Weights of a small GPT-style language model, trained from scratch on English Wikipedia.
Size: 8 layers, width 64, 2 heads of 32, MLP 384 GELU, vocabulary 2048, 0.663M parameters.
Each number is 500 + 25 x the weight over its row's rms, rounded and kept within 0 to 999. Layers, rows and columns count from 0. Numbers have three digits each. The size before them is the row's rms in percent of the matrix's.

# layer 3 MLP down, 64x384, rms 0.114, rows 0-63, columns 144-191
099:476483465452487511458507495453519487490483448549510471485507469517491472479481460505516480529485508534464487520545456467424486510476521448477484
103:517488497485452482468462535524489507494439474511455438497506505494486482531476487457514484481519515498479476500510517499518497487474498544541492
108:506531412539463522482473541482517454506498482531544488497501472484465550513485465498525523511479498501506482473465485498509553486477514502495502
102:551480470544479485551439511497457503481451560467462553490519495462453511518501537499483502475526520475504488514498481495516482502471483490490486
091:497511499500498533447501522470466484504551465492523479511470530471491505492539482460501503495474511533487525497451463496496519501449521460497504
084:545556538514466490521521499453493510483469493503499502460563508521498500489495510566506509532531477507473489431537538515506512523470515530491522
101:520508508429500545531486505515488463474540462491453494521499511496476505493490495571497506458473515513463519505439543514536478502505466501512513
096:506487524463538492495504527501457505545519443498466517508514526511523536499514565536520510498520504475519481499428542543480524516550506498500506
115:503464530452476473499470474474491493511477547531430496524453525512509500521494509497460492501504494469509506458487471523531533482497522519440494
106:513447472491514525499513491485485468504518475474493503511487494526524503472472504514538506500488507464489533452553497511560493467495505498495527
105:485490521519507555521503493499473538514516441551493473478482548485550524531494496478500461541517468503496478512508537518501495492470557517490504
088:520527404473475557515492502498487465540448513473519537492482501514506462508476551548528492472475506516490509514507475482471500473496489536479498
099:541492493483535463467430517486491521538447504503482495504519520498495511512530463497513506515495461502525513490492497504484510530499505471513502
100:503496518485517520553485511488549534492466491469477520499520481494445489471485503500490506480509531521428479487498492513535506479470503504499483
107:500514505545536537487467503535507515524506522491497478511489510475546537501493481571476520516507502484534503464522485482506521504500490508464502
115:478502532477504552517514532540501538510477478558488499498467501515465467484524483487520472496502487524488503521501507493492523532517531481531485
098:486578487538458480450513516516526502492474469468542538499531478462572492508479475471483509536512490546452483520507516455490548495516530519524485
091:504540486490462531508506501491468528471522510492478498463508536479542501491484488487461494505496454495509470532526514480550491496487500501495447
093:476481493434506484521532523544428525492526519543528456487487518504502459487512516518467496487457486527484510519544508478509502506544523469509464
096:538500440501515503498511525512495512494478485498498504541516521486518484537473501470481534524519526522549478471477523527443530479478490461520489
096:477505445464487515478506485487533514514532444496567490515481506545491463498476484518546522554512506483434486500464440504516529483503489515502507
098:535473495489472499517508485450506480497506560507423515492494519477498500522522537448510488492502527510486493523520471516526522476506515508528467
105:468503513462482453429536494515515548494520500505438518535486506483506513524507490510514483498499526541467513486497522530466522522531495520477503
099:551519516529491472490501508476470492491483471476487484509490471506479503469519496488559508438481518515497503512522507525500501562442497485462526
105:528475489501499453519525487514538536497479490518476524510485486509515538478475515493484497488483443530498477495487508520516510535521516507516527
099:510533492505518482484483523483525507500474552466513492490528534481513522518560472462489507475518502508470479505497554514468524513478485503549468
102:517465563472518489556491486493520506528475510499461500493538487478498526475486472517489542525513484479474515452511586520525526492451475486493500
079:468544444478507507517489548520532472523482516460494503474526534492495513494466513442502500515482458477497516477567480499528533548522505528523520
095:491546527513509500543522439496467491436486478483477522488453490512505515509504524465516499522496530543511506494510490482539486546541496519478493
098:481519529532522428508497516498534501483511422487490505539440500471461507505496480505519490515489486544543521525524540504463446522482506539507493
112:484535551532510492501476505494482533489539534468446526482512515485503468485460507547500475511464508499537478474538491463515502526494493542454490
115:480509514494506513492489480563477480498505455558534442506451494446498510500505515498477514473513499550464458504475530505492508502507515469486474
089:448480479518489523466469510478454498540514514526504497519486514470468483513497486514500463535504510491471454494493474462442506482537548465504484
109:512505516451495492505471514439482456497497462486495517494517505529454523525443500526534478544486485502497519488499451511487515493512440509517504
093:520554475502503532528539538517496540486511531510496446539480492490539496452520484495498484451505514487499498548493529496436525515460514419528493
100:505523465521533449503476526480557560517489530450470464506497508521523508469487512515522515475510495486476487485478483518506462483478497492497495
092:506521497520477517502500486508466522533503484469474475513516541515490464519495510492506454516515447469451512495509439514487500500506518519488480
101:523524508485491537520482534473527499481455554499524512490522517497523508508501432467518497481451494465522524556499518496473507547497554488517497
105:497522507530506504556493501565565502481486454493521461511501496488523507513479535492501498535544460528485493446526528506477481544530487547514496
092:496496503501526542479504515509524539546462560541506464505460513490513480480507488518506470495485534482495477523484504498541538514487488527517460
099:487472492438504471482442540499515490542483480530466537487484525531446514486519520482546500476526477497563476482480431475493533483486478548559489
094:510495506504490433461482505509494460466483541497498527512491487513455514509504507486550510490503520499482487497501485502512449472522470513460514
104:515472487490513572495514497487501506507511548502486534494556521465489513508537496555461496529522522528513484493503460494528502489466488489490488
105:534510563487506475507471466510519517541513485484467512496476507500486530514508529580524507524507480517516522533502543482488493498482492511491498
101:476457495455483545473529477538508515497509490553486490500503497522529516481509500488514461521522510478508511511508489500502515529536509489465492
106:482483516523518509470510481499470483492508496519494509508462479512478521479483497557515457482451487508500515492534517493431488525530534503477500
108:489493472533526474442512534544503527507493465492490531517504519522485500519518490513516517497502474516474486494506523500482527522537530495499497
099:517555491451479464445466513454516482497476485469502458495507502527483503532510498488474513465506561457455502508477489507507521487508510543526502
103:537498522529464509466493510469499473481504452500533500476504487502496486477515506512511470492472470527487497516522514497483490500465535447487489
097:509523551489502503486505491496469491496488532518496494511494482496444467488510489488506466502492507517509526527442507478508481508509495464532519
100:472472502480507531500504480489562480505530509509523541526506504490507458474489497510479500504523491466488516496495511536503474494471488486457524
106:569477479497524451507486525508474450514513527466474505508541524483494499529518498514488542458492514467478522552498518526501479478514495538519502
096:545439535509507477497545482465485525476476539509478523510480528500493482499511508515492489479487454482517499556492455485508513506490521534506511
102:493503498474499496485518477513485505534499533470493502523489522498489484458497492518514492495480493497500508516457489479548540538512500524464522
102:476522487482523494477529464464543466522491542480546512494502542507549465502463475474536527478505529512540499503484459497532485520470477533518477
112:495540530531495465475449553504525480489478473486488476501459522518449511533515461513529522462502491469474523522518496514503511500474459468539494
094:532528502473517482503484566539494458489436517500502468507510518488471498494541476474494491507508519491478507532480499511481532503492506475518502
099:486520538513463475485491494528508477465503485519537430487500478543515524500483497422532504496509496560460478517519541525467520504524524477508483
101:504457519542487517499514498498477459525531551471529502507493462510499489478499482514495468516517505496499514470542516504570521514476471556490521
086:526484493536488562485523477425498496511493499462512523475501517518529489498482491518489496532503535507538511537508477499525508490491539501482506
090:484494473495481552465502508488506498508447448498503515480481531492502509497476537443519489498509495522504491473504480505518487473515542508476517
097:510500463546502482550490490491490493483511506512464499489500526481488516482509515527482484531515488447527505456506520474504529504469498497483530
100:509520481476452464515518516525500502505507546525512500559523486527466492501517461521487492501522517513495525489491490489520569512498466534509531
100:484494510456533514498503522516510499492509470469478466525512548516501468552486473487469540447512511495502494515467514506558487492476510528534476